python train.py --num_key_value_heads=2 --init_std_o=0.00808 --decay_shape="linear" --max_steps=9424
Each number is 128 + 24 x the weight over its row's rms, rounded and kept within 0 to 255. Layers, rows and columns count from 0. Numbers have three digits each. The size before them is the row's rms in percent of the matrix's.

# layer 12 MLP up, 512x128, rms 0.136, rows 342-391, columns 0-63
094:127127183163142108131121146147123112099131158152151131139090127090103148118158086122127150184128115091116093126094137124119142145119136127109165120103174113188147084104157077152125134091119127
100:127123097163132174118143154143135133091171136137136157132095128132120123123132117097152141109113205151100179153152103116157165064162108120147092121184098095153115133144130133154126119136105107
104:130145089116146101132110149084170183103121127123107159162093105108109107150158116122139138122126122106182100126130097124131135159175136131153133163122128108144140116108107127148134144099114127
110:120117130118157110107154179110122153126130128142172180130091117143116115125103169123119124125112163118115116100095143142155146113111164166178118133127107114142173172103171150157137147138122129
093:186137122102153114156154130121119136129134131117096066134132120153109078113149143154105132077098119129137136181139126129176117127106116149134176119112114137094150115149089147108154140115089154
095:208135121103148072140096170117171137159163126127120082119108129093148113121098160178162119074091142145133108124144148100095153137118140130124169162137120144129124113164127157108141123143142133
127:157150117141122109105123138163139127093156121129125125138119146089080090160106166116108134099104142142149112097124112089129115134137112147076123141131149114118170143121115137120101118139104158
111:162144093104094176132208117131128128147156107117116148149130130184115136145132148143161127143097148151115119132156132128147080152102105119130094180153144112154125097134133133133127156132113152
110:157169145153128141084145102157149085124093122155146120150131106112132140095090147066113119116105143145098136115099152114128131108171116118153112144106102151190121149083127135139147119103129077
100:158136151101148112118144133120153086150150114111121125107118148094140118114119168109104103119102157111162093141141135103161135166161160118153143129126133141111140133154178117101169132136082117
103:104153088104100141136190126129159146106117110148112128147120206140119106129129125128155128090105156186140112102104113143157126148112123153144120141120132173133153143114135126069097117168099114
103:144135135167127143118141099138163076161157115144146144131153096121096096141159110110134162117088138124116089142139108175144136132126105162117113122144092134140088100195162121090104102163134166
102:110098163136140130116135137146129096107128160134165146121142101153163155111124090082114131135117125106106135171124099111152160129132187116183119156111148186113142091149113132100102152077153108
092:146087145143140149112081109115148126129118169156144134123142125137124162125159106164142125139137150143125152141105149156141146150107099091101151129155166098102113128125109111091148135100112130
087:124105091100150109144113096160165140125152164126135121095133097156139105123116107134118111112146118105121127171048145136155143136165122164136157148171097101140121109146118102113103162083093137
090:137111118170102138126131103103158135113140157181100124135135110110112118155155125119113112122114115105143086179148114142119096093109149091148175180114139156100122121166158099088105140079137133
109:119147129135100164132115147131153152119128153128158111164119140159093122122137133108189130141085138159112109131095127175072130151128060116150133205145095132164142146143130101165131102120135111
087:119127083131101163110135115118151168115097103152113135138134123100153133119104095136106121076094132117131111129152148153082092121150133100144143122140185134121107139132170130156158118112137138
101:148136148122131119136159136166144110107094113157153178126083133107134140100090160092127152075095122119096155116116169146140113130124164092138132139114126169158134142172165134134110136148123090
097:137114149112089073095136114136164113116087124117150150172138133126141117102175093123147143170125153093130101138142067156122173141157185116151170142145085093125161116144162144144092107107139122
093:092158144152135131165067156097116091121163147154154125134137112141145135134124109142138130127110131161125117221092077126112124144133137158110184127141098136137152117099146109142165121123137123
111:123150130098103068139121161130139161153141120122090093122099105144117097154114098096120126154100157151124108112124119094125149091118153114145109100115167097126126123119170116106101119156098100
115:140141142111135112115162129109172125156139142160167131096115169133113155132117074103149172111108151122140103091146157168156139118107138125111159143096131109114110129106107127125090104112114122
100:166132106120117184148131107133165128119150138136098147129117106105107130090152128115134121119128121125115174144130126092078148111131118129171138105146170108149092145138147115147154130107124160
106:144139147095124146139131131152157113114137120120143126150133165137094117143091113113145161121104160134170119157163090149130144154093091101108130148154118113139091110116123061099142142138098169
116:144171139120132130173129160114165132166104150132111107121119133101144154162104135134162125139108175138162088138132131151143135140133141126115137117098087102146084152148097100128106113098075147
084:161123112122118081094110085145146101138146157117120109068137169165183161113134096103109164101166121091147172121091135126135125146165122113095177124126133136076092129150121122091154132130104139
090:148145122132125172132096118093148149115097134163090113147093173161073174114162113094112117125121137105129104124115135134160101104137157156123146128103127126180139094120182122127157133140108138
099:107113160109120118083140141154158134098138089136151164127112120145068138080101159142124103119110131102169099155079156147106119126176101104143148150105126153133156141107150122157113090121104156
094:169085128158150134110131137121149142133152159147150109143144128103108163132130111127116145083122127146122091174134122114094131138103141152097174147131152137122139118129129135128127163095116185
102:157128075136119166126098099115152129160114118120146123125129098118131130148114110069139155110131129178081130143080084118129125107123097153153115141100149105130150147118130091113153129118136123
091:130132146141143169124170145147138157070143125143133118146124138123121101118140095099202154106103146144112133078146119129170143122112112138144124134132097118165098110156122140143146122106102141
095:197131120100105125080176131131130134133155113132106098129170120115148126105129154128122160108107102102110129145144079160172135149107137129136125097156152141103097069133164115174134143140105163
101:138162129120121096100139122180130085176145068167113115126153143119110125122147112131127139156125175094116107146138127128144135155140103103115144132175144119137103119165128116125174132132118098
111:134151061114139130114147143134107114158138089120106121118130158122168139142063134081137160139098132192121124150108120151145133122125130111136083153164128134110128162114071123095148155093116151
107:139098111162171132161119163120105121096139124140111140132114089123154179159111095109145100104115088174113111149150113128140131142111177118143136153111095101093130152151131126078191107144137123
092:142092103104144176097139148157118173141136148139128109124117139148125144146119068118136133123127165119156114125152112135126107125144135113128136147081104143144102184169130156079187132126117114
102:129116111089135149105137140108108101164100115140164156073136168113116138110076111140109157132101153147163110108091126124152128120150162127144143102116128145142120149121204138182129113147151150
086:160116120086100174124112127142093076102143108120108091090185109104118149073152089145130130132133154144181168116100137151132142155129117119086092154123113148151113112110119123119131129111128155
094:119158109128156140091151089116098148128115137135160168091128141101148166127127090119155168146129142129118068101126151126117122122161130162141150150104141122141141165130157152098122146120151121
094:111141153127121131138149152127100158164110131107160091139144144116111112139159120103123154148115090125104128136090124143137160099167124139126122151080140149136112168112153134109176142137094080
099:149129128135124134142125151156112147178122146123140097140078118151073086149155123074114171124113128146110111140086081103124126102128107192131112141158156180141130113154162151110150135146108111
104:155151090090133109101133119138158135147129108119137142092137168108134122101149135138138158119128141115174138133127177141121131143128133095132135143120091156118136097104157087152128129100151093
093:145118099084106151117108102146171152091105160155164155088184110094114161153107147120130137128135131146128146120090089086123108131134126106102099190130068114151185109145098132088150136083080105
105:159117126129158124154136119143160123167112117125148131090114141108099090190145138150164132132120159127127151137122117146135186192165093153115159152095134148107117143169149127167138121153117117
102:114115161153146110153126139133148152117116118142124131129122093150114099142085113114138140111098132173146147126146115129092126108113115092158150136122112170156140104143142109145157141112117095
098:186153141174103090147120125108121166137109135103131124144154176188099146114143137132105135132089176151097140149114106146147111128125116084098128144124108110118120159096104107152157129162111077
098:146145141123140163101118152141114138123155126109130136152120112137124119144121113070152098130116097189170111181100097129160105165146126135148130130116094126105157154114157112123141091110135135
106:148108151146082113169138111149126167166078148139132124160142108156104140109101121105141114135110109126103118105149105099158128096119111115157134117136121149122138135174134121109145096142133145
105:156117155092123146168152153113131130163128102144099133153145133176118083137136115083140134115091173116122097132127105115126067115138168127129121175131153112102073102115153102126139123119134141
# layer 12 MLP down (transposed), 512x128, rms 0.125, rows 342-391, columns 0-63
090:118129086086095151154113123096141160149124143125077131180165153143208163129097127141155097110160152138138114135124146105128114117147120153158098129132114120106101152143099160113117111099111151
089:170096146140125161112114134103117159116104141142141142078138129128115142148093167092158135146191134099112135101116131165141117147112125123090116104130129075132120129147103113127137091136149130
106:118150133104162159109090145097108152131097171115117124112120119111118155202141156123156101125096121132118136131133148114086134102136159148106090116097119111107155151146117144087108116129136112
111:124139117124105143165139107130164138106152147091089108124176106125138133125150157142149089099060100137178160186137143108141118134148121098133178110136125183122119135099149128100116145116103129
087:108134158137148113095090138125181105136149110131131138121108145138145158112122157125133116152046156121116115128130139120130112144130119160129102132139151152119147123120126147146109177147101139
095:078099100132141164121151146142121124106130146139091149101158131125154109147119143121157119182067124111087106135141188109141132140105122213084092074088116108129150144103146129111125136126144110
169:136128133112140131089164097164157141130131107130127087112105112177157108130130160150135119132166139115137093113143172147136147103148145086153089122112152125153143145131120110175094126095137114
116:143128114132149130154151140101137133176138130104090127143110144144099122130110173125125155169085111073185131123121134132093117121150117129107125146119094051122130088090186103145093141135139094
115:102100169096120164128057081128122108124147090145109137139134106125160091137106138098113143137094106120110146115102140145126150103113112123143154150125150144119124133124115113123132149169133134
100:147114130127144111140148124151075145158142133139124106120131084134141117086102101129088202106099100126142138126120141125098150154101111139123144118113139114119102173114096160119136091151125173
104:150123131102140142112143112102132103143136114148108133128104172123142133168153136125115151132094128118064092094133120119084130154135143133123103188140135103177168121141130146124128144107127100
103:120144151117094125140102151086152095166120163126091130127121141155135098178069149157165110122108127129161123113103141160120086136138164129127131128127157134140139104163104091114084191150126099
099:154166101132134154162081100105125174163082130130167139108129149130143132101140155136144126133147125150109142119118101103073166148098094104099155143139116117108112148150175098162144103130154119
087:100102131144122125114134148120116089157133115119105150132108117115139153113081141113142138135255120105108072130114107155155144144130127162152127119122117100109118156145155095139099134140102116
085:121141170170150149143153114146079130110108102123134163123139147116119129127111114102130125131255102138131135149167133095097130120106148119119114112140129145152122127112131105135134137116156113
091:169107112120102108168126134127139126152089120138159126166127137125150143136064136127137150111189151150087130101147089142108125149160128115104099180108147131110134126103114102142090148090131114
111:118099118133171146143149150120120104149103106103131151150101099125143135119151141124141146138111160098120120122158143143149122074110130118127136144121084133125156111114150122127102152153123120
083:084107160168145147134144154130145121116101156157154141143137109135173155141095130098097127140109100119130129121106128113111121147132120154112151117096120154078130116128087116136091138115122156
096:124076125138124084132131136128131136156078149123091118133113124131128084133073119155141113114061135129162153148117140133146153114117182165125166125123162111107121124180120090153125081155097139
093:124168109142135133151102181097135184138162096140115148138138140161137137135134156152161124120188113161080145112122107111155081151089126107095106125137159133145139114118136152164161110140144121
085:113131145113110137111170078145170114153100114119104131105099126141129135110114122104144141167152148129138144104105178133135120135125159142153115131112156081139135117113143156139095181150125102
114:114182109127153134103130166089151148139141134150133138134198146115115181148132100117144104079111117154107152128116152103123120143143158129114156140137127167126201146138136076145135099146141150
114:148122133106129123111152102124112090093079087124136151141141141122155155096094138128179185164125101147159133142105138124150100120133096113063138118088106164153116147147101086172127166139124129
098:114110125133127139143091143119137115080172118126128082120159167172132135152077147124095153128132108138090117146117090156150166121127123129098128084145126131098114121113140174125127138110129146
115:148157161161120126111186120090126130127118120128175120091112149086159108127089146090113152126099130108146126128110128093086129129138120137109103054145113127137136084144115133145101117142115118
110:125168123108132108155095121096115123148196092139174151144097097136140128145144130114119125136081113152151160147139128113153190137136173131133085147129072101081078125128149097153116121148111153
069:141134128100135145124118140134147140129102116139135117160126112104094115096111159131159138100255116100123119126130100130121113145128138147140111093125118152121120134125138128131148111132110104
097:105122129136083137150115139115119118109154147116149115148151137138139143114127137158149136144129109193127113098137148099117170123108120076097127156128144099103135128164103113132181154102133137
094:117139165133105136136115129110126124141130132151108129184154110126154132136137107083154123115151127134129120075161141106074127119083131115144074098166150113134156104093082146104143132124113140
089:139126128103104160131148112154144100127101101098128111162107107129133126137125099070126145154176137105169130114165117128150128148186131108131114160116126117131127110131126144110151143111139097
093:107102104135106163112122111128144111103144127115125140151154129132111145163115120094117159112115139157108128115100085116163150129136137135139158108156092148136147133172148149129126125106133103
092:166126152094121096149080087092131067126133122143136090148104161105144148138137174105104100132120118117138179138157151152104124098124137108157120150103096125112119095120148099109121152109112126
092:127133148125132110135132145140149108143116154137130152123121136162101132115108093092128132132125144090160104149136167094109077129171147144129155116114128074113121129127175133112123099159127086
096:180139109141153152103125117122114160168149138123136138157139112141123136099151141094137147160167091102136152120095118133146086161072152142133126087112099120095090119142096129159096095130138142
114:143145189155154071161061110106143130134116138152152147105138137154120143156132133138106104114132089084120125129130080101126131080133120127104144101130158101169096119158145118163112148123113169
108:176130109143125152124123113123168152112140124122111136118168168122138118120132130140143108083112171106098171161115146129120127139109107119131150120163093127113107099142116130169123089143148124
087:102169138176128121143135085106144103098149129113127167134164126129117131131145144166067126112080101152094151157088111104138086113101108153118125129185107157113153094120127107152096126109144141
099:129104143170146152101093153105165092082137113148114125142128125108137117173094117100151089184174154132123125128129163117073132133098134087123112131164146140117138111108130140117087136118112122
084:115114138171118077128173071157150163126096141087110164132095123141154098145127119132117153099098158103118144172115108160092133131144123141151172117148156145107132122116153124142103099148128126
101:123161170143102073110104181107111150093117108130132101166161102098088083149115102124136127160093162117153132121186120129134146138130103144115119101133126147124085109117106106152124113150081115
095:105110134108110146115119111166129164140153124129107108150170121124108148176131106095139110137170141091115112155152109126136153154102143136133132133156165123088103110140104095139122128156103136
101:133164148114079114107187142077136127127143104115144094180185133091130173163109093144159114075114104133142175142135127110154084129149085107144135146120165126131124079157139133132117153113119128
107:153112128157130190126089132152084120122094146146104127121156107131142147131151091123093127118140140153093137165115050139139095150112128137160116128123115113118115138080137142125143152145110144
094:134116094205114116133110093145119114132135117145108145127102165134117102118143126123165047119136095108140124140163199113096097139149110111124148100108131155100123122116163118131080113151163115
101:126175160147135143144109125132127108110115144161127098115150169137097167092116104158085129118094148173115157121133107112119110121114153126149158117167111089135099155123121121106119095150170166
111:140094078103130115132125109097152189146104131189154134127120136128126125108179150148115101126102159133143157129185111146121142138147120101101166108101125112120111098137112127134138132103121147
094:135119130135111092132103124181144141152137120128131116146094167123119145150151103123126135080074138138097140095116122148135117139118098129126111181163143117056117069084134135115133138107100135
094:124087098126136154143139128141091095137129060144122101121151088107103151084101135124166132093130143147135159124115158117113088110136147121105169097132102151118132145108115133137173160143116143
102:136133149122144066114167092081111131087121148100140096119125143151135154142163109118108148138147137127122125131138113112123168152135153159120144113144118145120128124151155121110120147161149108
105:132162127159106140158103146116102088148118139094116189114149118157075115130099147131119146141060127139112117130116120116152141114126133151129113127128101156132139123135128131118110128161111161